config = dict(
    n_kv_head=12,
    rope_fraction=1.0,
    extras=['normalized values', 'capped logits'],
    init_std_up=0.0188,
    decay_shape='linear',
    steps=4963,
)
Each number is 50 + 15 x the weight over the matrix's rms, rounded and kept within 0 to 99. Layers, rows and columns count from 0.

# layer 9 attention output (transposed), 768x512, rms 0.0533, rows 259-284, columns 448-511
98 64 49 50 45 00 47 55 21 44 29 22 46 49 75 82 43 20 39 84 56 48 74 24 64 81 79 42 57 12 65 93 65 34 51 41 07 56 58 42 82 43 26 75 20 46 50 87 97 23 47 59 53 25 41 53 36 95 71 32 67 50 08 34
29 62 29 42 27 56 63 74 67 81 78 47 37 09 28 00 24 26 23 17 69 48 46 66 77 39 47 64 41 66 59 26 56 24 38 69 69 88 60 42 67 44 53 52 99 43 52 31 52 77 42 38 58 44 38 37 14 69 48 97 34 63 47 73
33 55 92 32 23 23 37 46 38 31 39 30 65 00 40 65 57 56 36 06 48 56 34 53 65 67 81 42 68 08 65 79 92 40 57 99 32 47 47 59 85 56 55 41 71 73 62 02 45 29 57 79 50 56 29 41 52 57 51 72 74 55 28 68
63 62 74 79 53 63 49 42 17 64 54 47 78 56 44 50 69 57 34 26 29 47 41 61 16 77 71 99 58 33 74 50 18 24 65 73 58 60 43 39 48 50 41 55 59 57 82 51 08 44 78 50 92 48 52 22 50 55 41 64 62 80 31 65
61 25 40 35 24 29 30 33 30 30 20 72 80 59 38 78 60 43 41 39 44 54 49 50 66 65 41 47 52 57 36 23 68 39 67 50 28 90 48 48 55 31 41 59 33 57 37 58 57 62 32 59 98 33 58 40 46 65 42 45 51 27 58 40
52 59 49 47 55 38 49 65 52 47 44 68 44 64 58 50 39 54 44 52 45 50 53 57 55 50 64 39 53 61 41 51 66 50 49 41 41 49 45 49 62 53 48 57 29 59 47 59 50 57 33 51 43 43 60 69 47 46 53 41 56 55 47 36
30 83 33 68 70 57 28 21 65 12 19 69 36 86 38 33 42 37 13 01 80 00 76 56 28 56 70 23 27 31 60 63 45 55 66 82 66 00 65 76 50 64 32 61 42 25 23 66 56 64 72 42 51 42 19 71 32 81 34 58 71 31 69 63
03 30 12 47 25 31 17 36 62 51 25 06 72 50 39 31 72 85 59 30 42 65 29 54 71 28 07 56 91 99 41 45 53 50 63 99 82 37 35 78 12 56 38 25 55 86 50 55 62 65 30 97 70 03 47 46 66 85 61 57 31 52 34 61
48 39 45 53 53 37 36 57 60 63 52 56 59 39 44 37 50 49 49 61 53 62 50 44 63 48 25 53 65 55 57 47 55 50 42 53 46 51 52 59 40 49 40 63 56 36 33 54 45 48 51 46 64 61 55 74 55 40 46 50 17 50 62 49
40 15 36 89 29 00 23 43 46 57 90 66 10 47 36 54 66 47 90 65 67 85 65 59 66 62 18 42 95 21 67 63 14 69 57 20 81 60 62 97 00 36 29 46 35 56 54 60 50 37 55 45 65 21 35 27 96 40 52 49 99 25 41 84
41 24 00 18 13 68 61 64 87 99 09 67 37 59 60 23 43 46 54 35 00 39 39 43 51 19 48 00 52 60 39 32 50 30 69 15 84 48 45 58 62 48 50 53 40 82 66 56 83 23 62 47 10 75 51 47 50 22 25 85 66 60 38 72
49 57 92 87 75 23 26 56 42 40 43 35 31 52 74 65 94 61 44 55 65 57 36 00 37 97 64 40 47 43 40 13 96 65 58 61 42 48 53 37 28 39 48 62 60 96 48 45 56 51 27 59 52 35 84 01 66 52 82 60 26 57 60 47
60 50 44 77 47 44 22 53 74 36 55 38 55 78 85 99 68 69 45 64 22 98 50 43 38 63 14 92 43 53 46 26 46 37 79 29 99 33 53 58 12 44 48 65 58 63 00 57 86 38 33 37 61 70 45 61 49 71 70 54 83 63 26 89
76 65 82 52 62 29 53 53 67 66 51 55 80 56 48 34 05 77 78 48 41 99 66 44 61 43 86 60 14 67 48 53 32 32 97 12 48 52 64 54 83 80 94 63 12 58 61 37 00 54 41 46 31 19 01 44 65 21 56 09 55 22 99 18
32 40 25 70 91 54 86 78 48 92 47 50 54 56 91 57 37 67 36 44 67 26 31 53 58 29 00 34 19 43 50 53 61 82 00 94 09 30 42 39 39 88 57 41 33 85 82 49 79 36 51 25 50 99 38 25 40 41 55 93 08 29 73 53
56 60 51 45 50 35 50 33 56 58 51 44 50 40 51 35 29 42 47 49 72 48 50 55 57 38 53 53 66 47 57 52 51 45 38 57 49 61 47 34 48 58 37 38 36 49 51 49 49 49 56 48 58 53 53 54 37 45 56 56 46 58 31 42
94 47 56 90 71 84 53 06 82 59 22 32 15 53 70 35 71 58 37 36 56 37 37 69 73 92 51 72 27 52 59 71 56 43 94 37 83 00 46 39 67 18 53 64 61 23 13 59 64 44 52 88 51 52 35 44 76 18 73 65 00 47 23 57
73 36 63 62 40 28 41 71 91 51 52 34 40 44 29 80 00 30 86 63 33 43 36 28 28 00 87 74 49 54 31 20 60 43 68 56 29 29 45 29 49 73 55 64 49 39 00 37 41 31 66 50 00 77 44 11 34 45 00 33 20 63 61 33
06 69 56 27 28 63 38 55 46 99 99 10 38 57 48 73 50 46 24 44 43 63 32 33 74 73 86 63 76 51 44 54 17 34 33 13 50 21 53 68 58 55 29 50 28 72 44 72 71 64 58 73 68 90 99 73 69 72 80 68 61 82 31 26
28 52 48 85 33 14 69 35 21 44 41 40 26 75 77 35 25 61 34 72 46 45 70 63 30 86 99 10 35 28 33 69 94 57 57 82 59 55 77 70 41 08 99 95 35 76 02 57 84 55 82 53 88 59 37 10 70 57 35 40 48 49 28 64
33 65 51 41 48 69 63 46 41 56 46 27 59 25 28 66 63 50 44 76 71 47 46 47 64 65 60 57 42 61 48 60 60 57 58 62 65 47 47 41 70 54 57 65 69 59 38 51 54 53 48 34 53 57 70 65 58 21 26 27 31 43 30 46
39 32 44 51 34 44 00 80 72 66 99 48 77 70 19 23 61 41 88 63 74 03 25 69 58 41 12 65 69 71 48 53 43 03 63 67 22 17 29 65 39 67 75 53 02 48 55 48 81 14 67 68 86 50 70 46 24 69 32 48 19 37 10 05
42 32 67 47 28 67 77 78 38 73 23 24 53 03 57 05 22 71 52 43 87 34 00 99 33 72 32 57 28 04 52 57 71 47 60 35 84 75 82 62 67 11 68 20 80 70 50 99 57 73 69 43 43 68 60 34 86 59 55 05 25 63 56 63
43 73 61 39 32 19 41 42 42 56 52 57 69 67 57 59 56 61 21 64 47 77 63 42 48 54 65 47 62 64 56 37 41 34 30 35 50 51 41 50 82 17 56 36 52 51 52 44 63 46 57 44 47 36 49 55 59 43 34 47 31 62 35 55
84 81 20 83 31 46 32 42 14 96 70 44 99 77 37 48 75 54 50 34 07 54 00 97 50 00 35 45 31 69 56 32 73 65 04 30 53 86 60 03 51 52 30 48 63 22 36 24 62 56 25 55 62 43 25 43 37 96 46 25 53 99 63 36
53 76 42 12 49 22 77 68 99 61 67 72 14 91 30 18 99 59 61 10 61 48 26 67 33 99 84 53 43 87 35 28 82 87 46 43 48 37 45 74 44 61 85 84 00 79 36 30 66 97 43 62 37 33 60 66 49 74 57 14 29 89 28 32
# layer 9 attention value, 768x512, rms 0.0319, rows 260-284, columns 448-511
58 72 25 60 67 40 66 59 72 35 55 31 76 37 47 60 43 26 33 42 53 55 38 48 21 52 49 58 57 86 64 35 51 38 54 40 61 49 60 53 89 53 38 47 38 43 39 42 48 40 58 41 58 83 41 42 34 68 96 24 25 33 61 57
44 69 72 93 60 58 14 24 35 55 46 26 58 31 52 66 46 53 70 49 75 48 42 25 36 45 45 47 61 74 59 58 56 59 52 57 63 71 73 51 66 35 27 30 54 38 57 35 30 77 51 41 37 51 36 46 60 45 66 45 54 46 59 53
66 53 46 86 42 47 59 58 50 49 54 44 52 55 58 50 40 53 29 62 18 41 55 41 40 44 48 52 59 70 51 46 40 21 15 86 64 59 72 48 65 62 55 47 56 64 50 62 75 43 58 30 53 49 60 58 58 61 80 13 64 60 50 52
47 65 28 64 38 35 55 46 25 60 45 87 70 41 56 60 55 69 34 46 62 53 43 26 57 56 28 59 42 57 41 57 61 38 39 51 44 47 62 52 49 42 65 43 43 48 56 63 50 63 50 57 75 34 43 58 76 29 46 47 13 44 59 63
50 55 40 61 36 51 28 57 56 47 34 80 48 61 36 52 44 35 39 68 53 27 52 34 45 60 50 59 47 54 51 61 62 53 56 37 43 15 45 48 61 59 37 54 36 47 54 63 37 40 59 47 43 45 41 72 54 72 46 25 59 40 47 20
36 62 10 45 58 99 16 22 39 60 41 54 73 45 39 84 60 32 65 42 63 45 50 84 36 62 41 56 39 04 39 58 34 40 60 48 39 60 57 63 48 53 30 56 62 57 61 59 55 52 72 33 45 42 40 56 33 45 35 56 37 60 58 58
40 36 67 44 47 66 35 64 54 54 47 55 66 59 50 56 66 31 27 54 45 36 57 40 67 58 47 86 54 45 52 33 52 41 25 65 44 39 72 50 46 60 69 39 43 58 44 76 25 47 87 45 30 28 60 64 69 70 63 61 43 46 47 48
64 55 51 56 62 45 52 60 40 62 59 46 37 71 57 61 34 52 44 35 58 61 24 35 50 52 47 39 67 32 59 59 81 60 51 89 22 49 44 42 32 42 41 52 54 41 51 48 51 61 45 72 48 72 47 51 60 50 62 53 48 55 60 63
51 59 28 82 57 42 53 52 57 64 74 53 50 47 52 55 47 53 42 83 48 65 55 61 47 69 51 63 43 46 41 34 54 97 46 69 61 58 57 46 39 57 38 50 40 37 54 41 57 32 55 65 36 50 50 58 60 43 45 69 47 42 45 60
54 35 73 38 71 54 49 37 50 78 45 36 67 44 46 53 37 41 61 46 62 58 56 48 49 69 43 35 29 44 49 47 55 32 23 36 63 63 13 46 56 49 47 33 42 38 51 68 10 50 58 45 83 70 60 67 36 45 37 28 53 51 34 35
43 14 77 48 53 70 47 47 30 38 22 68 74 44 42 38 54 60 56 44 33 36 44 45 48 67 42 83 47 46 59 32 62 38 50 55 73 29 38 47 52 47 26 42 47 64 65 20 25 47 68 93 75 25 55 35 40 66 48 51 39 70 59 80
64 70 74 47 60 29 51 56 60 64 55 76 36 45 35 76 38 58 43 48 32 28 21 47 41 58 17 34 52 58 51 05 42 44 34 40 63 53 61 38 41 56 58 33 50 51 28 46 67 36 46 89 70 55 67 29 46 80 64 54 61 45 45 68
58 39 40 35 35 56 53 76 57 66 38 46 35 31 46 45 64 30 73 39 61 38 18 25 43 34 91 21 55 74 60 38 69 62 71 34 46 48 56 42 40 88 16 30 55 26 57 66 18 57 29 42 07 31 42 35 40 50 55 33 44 41 73 44
67 44 41 53 45 48 53 73 41 37 58 57 58 62 31 56 46 33 37 38 59 56 52 24 43 50 57 43 44 39 41 44 34 66 28 33 51 35 62 34 51 72 48 28 40 48 44 51 66 35 54 58 61 23 39 19 59 55 39 41 54 70 66 33
47 59 54 49 62 59 32 51 95 48 55 69 12 35 62 34 14 45 54 30 80 80 53 36 51 46 47 43 69 47 39 44 73 67 74 76 52 50 50 39 40 64 59 47 73 48 31 51 66 31 21 30 58 41 53 34 34 31 61 68 43 55 66 74
37 35 34 83 54 37 48 29 43 54 63 22 00 12 57 46 39 64 40 42 63 31 41 78 32 44 28 83 57 36 42 96 46 39 63 36 63 54 51 44 49 42 36 40 47 67 52 60 34 56 65 37 24 66 58 45 58 65 65 55 20 51 56 23
67 57 70 46 70 55 32 60 42 44 40 25 55 57 60 39 70 31 77 57 56 47 51 42 32 59 79 50 54 16 42 41 39 71 47 63 43 43 48 46 59 44 48 42 48 68 39 30 82 41 43 44 33 27 55 56 55 46 59 57 59 63 49 49
28 46 41 21 47 45 45 25 46 61 70 61 16 39 28 43 23 27 50 61 59 37 57 36 61 70 40 70 77 37 48 36 35 68 76 25 49 32 57 62 62 54 45 35 57 71 49 61 53 56 68 48 42 69 36 67 42 63 53 64 30 52 39 54
59 63 54 37 41 44 54 45 67 32 41 46 52 32 39 55 49 64 47 61 62 41 99 51 35 57 48 33 55 42 43 32 44 57 55 15 67 58 40 50 49 43 40 53 28 55 40 67 41 39 38 74 59 63 31 55 37 66 64 40 56 24 47 55
54 44 55 32 48 41 43 50 49 67 42 58 69 82 46 34 31 54 58 34 36 48 35 44 43 52 57 41 58 49 54 40 55 64 62 67 40 54 55 50 45 42 44 49 35 57 46 66 20 32 48 44 39 85 57 50 53 42 49 50 37 45 52 42
51 57 52 41 56 48 30 64 36 46 62 23 44 33 43 67 31 25 43 54 51 29 50 32 57 50 52 62 40 46 41 39 43 55 34 44 64 47 39 29 21 41 47 72 18 37 49 44 71 78 44 62 59 19 45 60 30 29 41 62 37 52 29 45
33 42 41 63 36 50 74 15 62 54 51 60 38 51 45 28 29 35 63 26 43 57 22 63 59 57 00 42 32 43 56 58 53 56 59 69 44 73 52 47 44 43 61 65 49 33 49 71 72 51 48 64 49 75 55 28 69 51 99 37 42 78 33 56
60 68 65 81 38 42 36 79 58 47 53 41 54 56 47 40 60 78 42 34 58 47 61 26 48 46 27 62 59 83 35 54 34 57 64 61 48 34 35 48 66 70 60 35 42 67 64 70 38 55 45 41 31 65 50 57 58 45 28 38 52 64 41 54
51 73 67 29 25 58 70 39 56 36 41 24 42 56 42 24 39 54 50 40 34 46 76 34 59 34 48 22 54 58 38 26 38 62 74 45 41 75 74 47 60 52 62 57 57 37 46 49 60 69 40 61 65 23 52 59 42 51 48 51 64 91 72 71
38 50 77 50 54 58 54 41 68 44 40 45 59 60 61 25 53 39 56 55 17 46 45 57 34 56 65 40 16 47 53 44 17 51 60 53 38 59 50 65 44 22 51 54 41 50 52 48 43 57 51 30 29 25 58 54 58 85 48 18 67 55 62 37